config.toml
num_key_value_heads = 7
norm_eps = 1e-05
positions = "learned"
attn_scale = 0.177
init = "normal"
init_std_down = 0.00335
lr_mult_up = 1.48
max_grad_norm = 1.0
batch_tokens = 65536
max_steps = 4911
Each number is 50 + 15 x the weight over the matrix's rms, rounded and kept within 0 to 99. Layers, rows and columns count from 0.

# layer 6 MLP down, 448x1792, rms 0.0759, rows 0-28, columns 1120-1231
41 47 78 47 58 72 41 59 54 58 69 81 63 48 44 53 52 66 25 30 52 38 41 54 57 48 60 51 78 79 74 69 27 49 12 39 50 43 72 40 60 40 29 34 73 38 53 62 82 61 76 16 70 25 51 32 61 74 47 66 53 38 28 45 29 52 31 61 59 69 71 72 35 70 55 38 55 99 59 34 28 75 67 48 27 70 61 56 63 52 45 54 33 38 73 48 84 64 56 43 30 66 43 77 61 59 78 65 71 56 59 29
40 91 75 50 29 78 55 35 49 45 50 36 59 57 68 45 57 26 51 99 48 47 58 63 58 53 53 47 76 39 43 63 93 37 76 87 28 47 22 72 66 52 46 78 45 42 46 60 57 54 56 62 70 34 40 86 75 45 44 65 71 78 46 68 61 52 55 58 56 63 47 25 27 49 55 24 63 49 50 30 54 43 51 37 58 58 57 58 80 21 41 47 57 34 67 48 52 78 68 50 86 60 38 34 66 50 35 37 41 64 53 48
41 40 32 41 41 27 42 61 82 37 24 44 18 34 52 43 37 40 48 43 29 65 38 54 61 60 41 82 44 76 28 38 40 40 53 40 29 64 52 63 43 37 83 56 44 40 65 54 53 54 48 44 55 60 70 40 51 65 83 50 59 81 55 59 69 59 41 71 47 39 59 62 59 61 47 49 58 68 74 41 60 43 42 56 64 53 72 39 68 80 78 58 49 82 52 71 24 92 60 46 45 45 53 27 62 67 80 32 52 51 34 64
62 37 63 74 60 50 48 49 36 72 72 67 67 72 32 51 68 47 72 45 34 67 70 31 43 54 39 61 47 65 71 71 47 43 43 56 79 59 29 00 37 51 72 57 57 80 42 57 23 55 43 59 53 59 60 48 55 60 56 36 55 93 51 22 52 44 49 45 50 16 50 73 47 77 49 38 65 67 51 77 58 67 61 51 36 42 58 27 67 61 66 43 58 46 45 43 29 60 72 26 56 57 66 58 68 60 47 74 45 41 72 32
50 33 57 81 41 66 44 33 49 69 77 23 55 49 55 53 30 44 36 52 60 33 54 37 43 58 62 62 56 72 59 66 54 63 54 49 45 65 42 39 35 59 32 53 65 42 72 73 30 63 77 52 71 45 43 31 68 42 64 65 72 53 46 71 40 64 57 60 58 56 56 64 67 82 47 69 53 56 54 44 64 73 46 71 62 49 49 70 41 41 43 51 46 39 40 29 37 56 58 43 50 37 61 64 53 73 86 36 57 36 37 65
35 40 66 57 45 21 48 49 55 90 74 39 68 42 75 41 42 57 51 57 62 57 44 43 47 34 74 54 63 53 53 43 70 64 48 61 53 61 37 26 49 44 51 61 61 40 59 37 52 35 84 66 59 55 65 46 56 46 61 30 68 48 33 47 56 75 35 48 36 75 68 51 80 56 39 65 29 47 40 20 65 51 70 60 46 35 27 44 44 69 61 55 63 39 79 76 51 56 40 50 24 93 62 67 66 59 43 56 68 60 43 69
47 49 43 50 40 54 48 49 64 54 79 38 64 67 64 67 68 55 50 63 57 75 82 55 51 51 73 45 12 44 48 44 60 45 54 47 48 51 36 88 54 20 45 22 67 71 75 30 58 52 38 44 39 50 56 43 41 71 53 75 40 59 76 40 52 38 44 54 44 61 64 66 39 49 55 36 92 57 55 45 43 61 45 34 68 41 53 35 53 36 88 66 58 53 50 38 50 29 50 43 38 54 38 55 56 25 54 66 73 54 29 43
66 76 50 57 50 56 51 32 86 62 39 50 50 50 46 51 67 66 72 74 32 50 57 67 74 58 59 23 58 43 65 63 36 57 55 42 60 64 57 42 57 64 53 63 28 53 85 53 71 34 58 64 33 57 66 68 28 68 75 60 34 59 69 37 67 52 42 32 41 47 72 44 50 50 78 38 58 51 73 64 57 54 61 57 34 57 51 60 73 51 55 58 32 44 54 60 40 30 54 60 49 58 59 55 66 31 46 59 52 36 47 40
41 52 26 68 65 41 66 52 52 45 71 49 43 24 45 35 47 61 49 55 39 50 58 50 54 34 56 15 40 32 54 72 25 51 74 49 67 27 34 41 21 26 37 54 50 27 33 57 73 64 49 48 48 56 57 67 73 33 50 80 36 64 48 54 58 65 51 72 71 63 40 50 82 61 78 39 42 45 26 79 65 84 61 51 53 69 52 70 29 39 57 58 57 44 36 54 41 77 63 62 45 43 45 78 71 56 57 73 31 36 31 35
42 57 40 49 43 44 53 69 61 68 54 65 41 45 52 92 45 75 09 54 42 68 53 56 52 74 42 15 41 68 56 31 54 44 49 50 83 33 48 35 74 58 59 64 54 50 42 49 62 52 57 57 51 42 53 51 25 31 64 57 65 54 42 35 64 53 49 46 44 34 57 65 28 49 47 48 38 63 40 43 51 68 49 51 21 63 55 55 30 68 61 37 60 33 37 28 23 40 58 68 52 51 41 52 49 56 42 46 50 53 46 33
26 59 47 68 48 71 51 40 77 37 78 69 48 35 62 54 76 54 61 85 48 50 81 51 56 10 66 68 43 46 49 35 31 70 48 36 52 49 37 68 47 39 55 43 59 47 36 53 41 35 36 49 80 44 38 44 53 78 35 37 69 52 37 62 32 32 55 68 35 18 53 66 80 70 58 58 50 38 60 27 57 38 52 35 61 56 58 39 59 54 59 28 44 48 37 39 11 60 54 72 41 55 68 47 48 50 40 63 73 53 55 67
54 43 28 65 10 32 66 59 12 50 42 56 49 66 67 53 47 45 46 74 27 51 42 33 47 63 54 68 55 54 61 49 48 66 81 46 66 56 44 55 59 60 59 51 64 61 34 46 29 58 34 45 44 57 67 37 56 65 34 55 60 36 37 62 62 63 44 18 51 59 91 37 67 81 50 51 65 44 54 60 65 63 49 70 58 48 34 62 49 66 42 11 64 64 67 66 32 39 57 25 51 80 56 64 43 56 88 59 48 78 36 82
59 59 79 57 55 61 50 73 50 30 89 55 64 55 55 47 42 50 51 51 29 17 40 62 39 71 43 66 34 99 55 51 53 96 55 33 60 64 42 52 28 71 52 53 54 39 69 48 43 27 35 41 34 39 31 44 54 56 73 51 24 61 55 45 65 61 70 57 62 45 48 44 51 76 52 51 65 63 42 47 23 37 62 43 64 60 64 66 56 58 62 38 65 28 57 62 43 41 71 96 39 61 60 61 40 21 71 70 98 42 51 36
73 57 55 40 72 68 39 42 51 57 54 23 42 59 64 62 48 35 37 76 29 72 56 70 51 69 68 30 52 47 58 51 75 18 69 19 48 33 71 52 50 67 61 64 44 79 68 51 57 57 77 58 53 51 73 56 27 59 46 67 41 56 53 68 54 49 57 74 53 34 60 34 39 77 64 64 63 67 31 58 36 69 56 51 65 58 33 63 70 38 21 41 45 87 47 46 63 50 30 35 45 82 68 82 50 35 86 62 75 56 40 63
48 56 53 68 52 57 43 46 64 55 91 70 52 50 61 33 32 42 65 55 53 45 72 46 52 52 36 57 78 58 46 50 34 57 52 45 43 51 33 29 65 39 61 43 59 49 49 45 68 55 54 35 78 44 50 47 33 53 26 35 57 66 59 46 54 45 55 50 39 43 61 41 27 60 24 45 61 10 68 34 45 67 50 41 69 32 79 66 44 47 29 61 61 50 65 50 66 63 48 40 38 32 45 32 61 60 43 53 66 46 45 51
79 34 52 68 77 32 65 59 46 42 32 46 37 39 69 59 50 37 57 52 47 42 45 47 64 48 53 84 30 66 37 55 41 79 53 44 58 37 19 43 43 60 48 81 66 47 46 50 54 59 31 68 71 67 50 76 48 69 40 59 50 35 18 75 38 50 41 40 49 48 63 61 55 47 38 52 55 71 39 50 38 48 33 51 37 22 51 58 30 48 43 67 30 58 57 64 57 32 82 66 49 44 49 82 29 80 64 65 42 73 66 50
61 53 40 60 70 47 52 53 28 46 67 54 59 35 33 60 68 64 57 40 49 34 60 42 61 71 43 62 33 47 35 54 53 67 48 43 13 53 37 39 40 65 44 62 47 71 58 56 47 50 64 57 52 43 31 32 38 42 56 47 39 43 19 60 49 57 66 56 27 66 62 44 43 52 40 48 55 64 44 47 49 55 37 33 56 53 54 39 46 32 74 40 67 45 61 71 47 58 45 55 53 36 81 89 55 45 51 06 41 32 60 40
35 64 60 70 35 46 33 37 36 61 58 61 36 51 60 47 49 39 39 38 47 63 52 69 49 57 53 94 56 68 57 65 51 64 53 32 39 55 43 69 48 66 51 80 26 32 62 44 66 69 37 53 44 81 43 47 47 45 82 60 53 50 35 39 65 49 71 48 23 58 40 39 30 51 55 50 15 63 33 39 60 66 15 58 64 56 38 47 27 55 52 79 58 38 31 22 62 30 62 43 35 81 45 66 58 72 30 43 63 47 43 78
55 86 46 32 49 59 25 49 44 51 49 42 53 51 65 69 63 56 56 36 40 18 69 36 46 52 76 62 81 46 72 60 36 73 36 71 44 77 35 48 80 28 33 38 63 47 46 44 47 63 78 57 62 44 57 44 68 50 03 37 64 61 52 49 38 43 30 66 62 69 46 67 70 50 29 58 55 22 39 37 37 41 35 31 49 44 55 58 37 30 54 33 40 48 50 42 35 43 48 71 64 54 50 67 38 59 46 33 54 62 42 65
54 75 45 53 37 68 26 53 38 35 54 65 67 53 55 64 92 56 84 64 21 54 72 71 53 60 29 61 18 68 79 56 55 67 81 53 57 37 49 39 48 71 64 53 40 75 40 52 56 66 58 34 86 47 63 45 47 50 61 55 68 55 51 43 56 29 43 68 47 59 36 68 60 37 34 24 76 63 48 32 46 26 57 39 84 34 33 85 42 62 45 50 61 42 43 42 43 45 34 54 35 68 42 43 37 53 41 59 57 57 55 60
41 50 53 57 54 72 76 62 58 63 64 62 45 57 28 48 33 55 63 59 40 53 57 46 71 44 67 36 54 33 33 48 56 43 64 65 70 55 35 69 63 46 60 51 45 39 57 51 62 46 64 87 63 39 25 51 29 62 79 34 58 56 53 30 47 55 87 71 58 60 54 28 62 51 51 63 33 45 48 55 44 62 40 62 44 35 62 64 45 64 03 22 59 82 38 50 74 72 66 43 31 69 30 65 48 63 52 20 47 66 51 39
41 62 67 57 42 58 56 60 53 71 47 70 48 73 57 55 73 50 43 46 52 42 69 48 30 68 57 54 50 57 34 55 53 41 52 34 42 37 39 52 53 64 42 38 36 44 25 51 58 73 59 48 69 52 52 30 31 26 54 28 43 41 58 34 81 48 66 54 32 62 16 43 51 41 52 47 32 62 28 36 71 47 47 50 60 51 75 24 52 39 07 46 46 66 58 41 51 65 59 49 58 39 55 48 51 49 46 33 44 46 47 22
50 45 57 35 38 51 49 37 42 46 36 63 58 60 67 55 60 70 52 75 42 45 60 51 31 58 71 37 48 43 62 27 68 51 50 55 53 53 63 41 70 42 30 65 50 68 48 49 76 48 47 45 65 63 48 67 32 54 54 73 46 62 18 73 37 39 54 31 50 59 53 61 54 54 40 31 51 75 48 53 38 34 99 58 69 49 59 49 39 54 55 78 83 70 50 50 95 35 55 49 43 70 37 70 28 53 83 25 70 31 53 39
44 72 26 74 73 75 82 40 52 66 49 39 34 52 27 54 26 46 54 43 35 49 18 62 53 26 51 51 77 45 35 48 81 36 47 64 57 36 46 70 59 35 53 76 43 46 52 49 45 46 56 55 47 44 51 20 65 39 51 88 68 88 54 66 60 39 27 34 64 63 55 59 61 55 47 69 43 58 66 50 68 27 32 36 96 60 45 64 53 60 23 48 66 66 64 88 60 32 47 63 50 36 49 45 52 54 34 51 25 57 58 57
35 51 35 31 79 53 36 47 34 71 44 67 62 50 42 29 37 63 73 61 81 51 69 84 77 70 61 33 48 45 44 87 88 68 74 66 60 37 52 44 67 59 54 43 58 68 35 56 52 51 43 73 26 41 30 63 31 65 83 52 78 84 66 53 63 33 69 41 48 21 48 64 49 44 41 46 56 42 43 49 22 54 60 42 33 47 51 31 35 63 51 34 69 41 69 44 49 56 54 49 66 37 63 36 59 35 47 57 70 59 51 67
30 69 62 47 39 52 46 45 44 73 52 44 57 51 77 80 45 25 52 76 73 80 45 50 70 53 28 83 47 28 62 45 51 56 62 49 43 42 62 55 67 42 59 29 56 72 73 47 54 43 67 58 65 64 67 52 41 38 65 54 66 45 50 51 73 50 44 55 40 46 48 53 52 53 64 35 38 64 53 47 44 57 59 53 59 42 50 69 49 32 55 63 48 70 67 32 49 60 35 31 45 37 49 38 49 18 61 49 44 65 66 66
64 60 51 43 31 28 55 26 59 38 66 45 49 36 41 59 56 48 62 38 34 42 38 43 44 59 60 45 41 66 46 40 62 52 33 64 54 47 62 47 55 83 46 69 61 38 39 60 36 55 45 42 66 64 73 49 37 43 67 59 25 60 55 52 74 30 83 27 56 58 46 40 40 58 42 48 49 68 46 47 44 50 55 67 80 65 63 61 53 39 52 47 66 60 41 50 56 35 73 19 40 51 51 58 51 12 65 66 41 50 57 51
53 64 52 57 55 68 36 60 50 33 85 19 53 58 39 52 51 48 61 58 66 40 68 20 54 69 36 81 47 39 48 43 60 76 62 69 49 43 46 63 39 27 78 31 50 73 50 35 20 69 69 46 37 48 49 35 68 64 35 70 38 36 81 26 45 38 41 60 29 63 62 64 62 36 50 44 59 47 45 59 61 63 41 66 56 27 68 43 48 67 57 61 44 69 42 33 72 60 66 40 72 49 36 54 46 54 35 63 48 54 64 31
65 63 35 51 50 78 71 49 46 77 45 59 81 52 57 46 38 41 64 49 39 77 50 57 29 61 39 44 45 87 71 53 84 65 62 17 63 68 35 46 57 36 69 27 68 62 35 25 52 35 41 68 34 56 62 55 54 59 45 71 40 65 61 41 74 38 68 55 55 41 44 74 00 51 44 31 51 38 51 34 30 61 02 49 79 37 55 37 57 55 46 57 42 53 33 80 70 51 26 48 42 49 84 63 58 37 54 59 68 49 30 58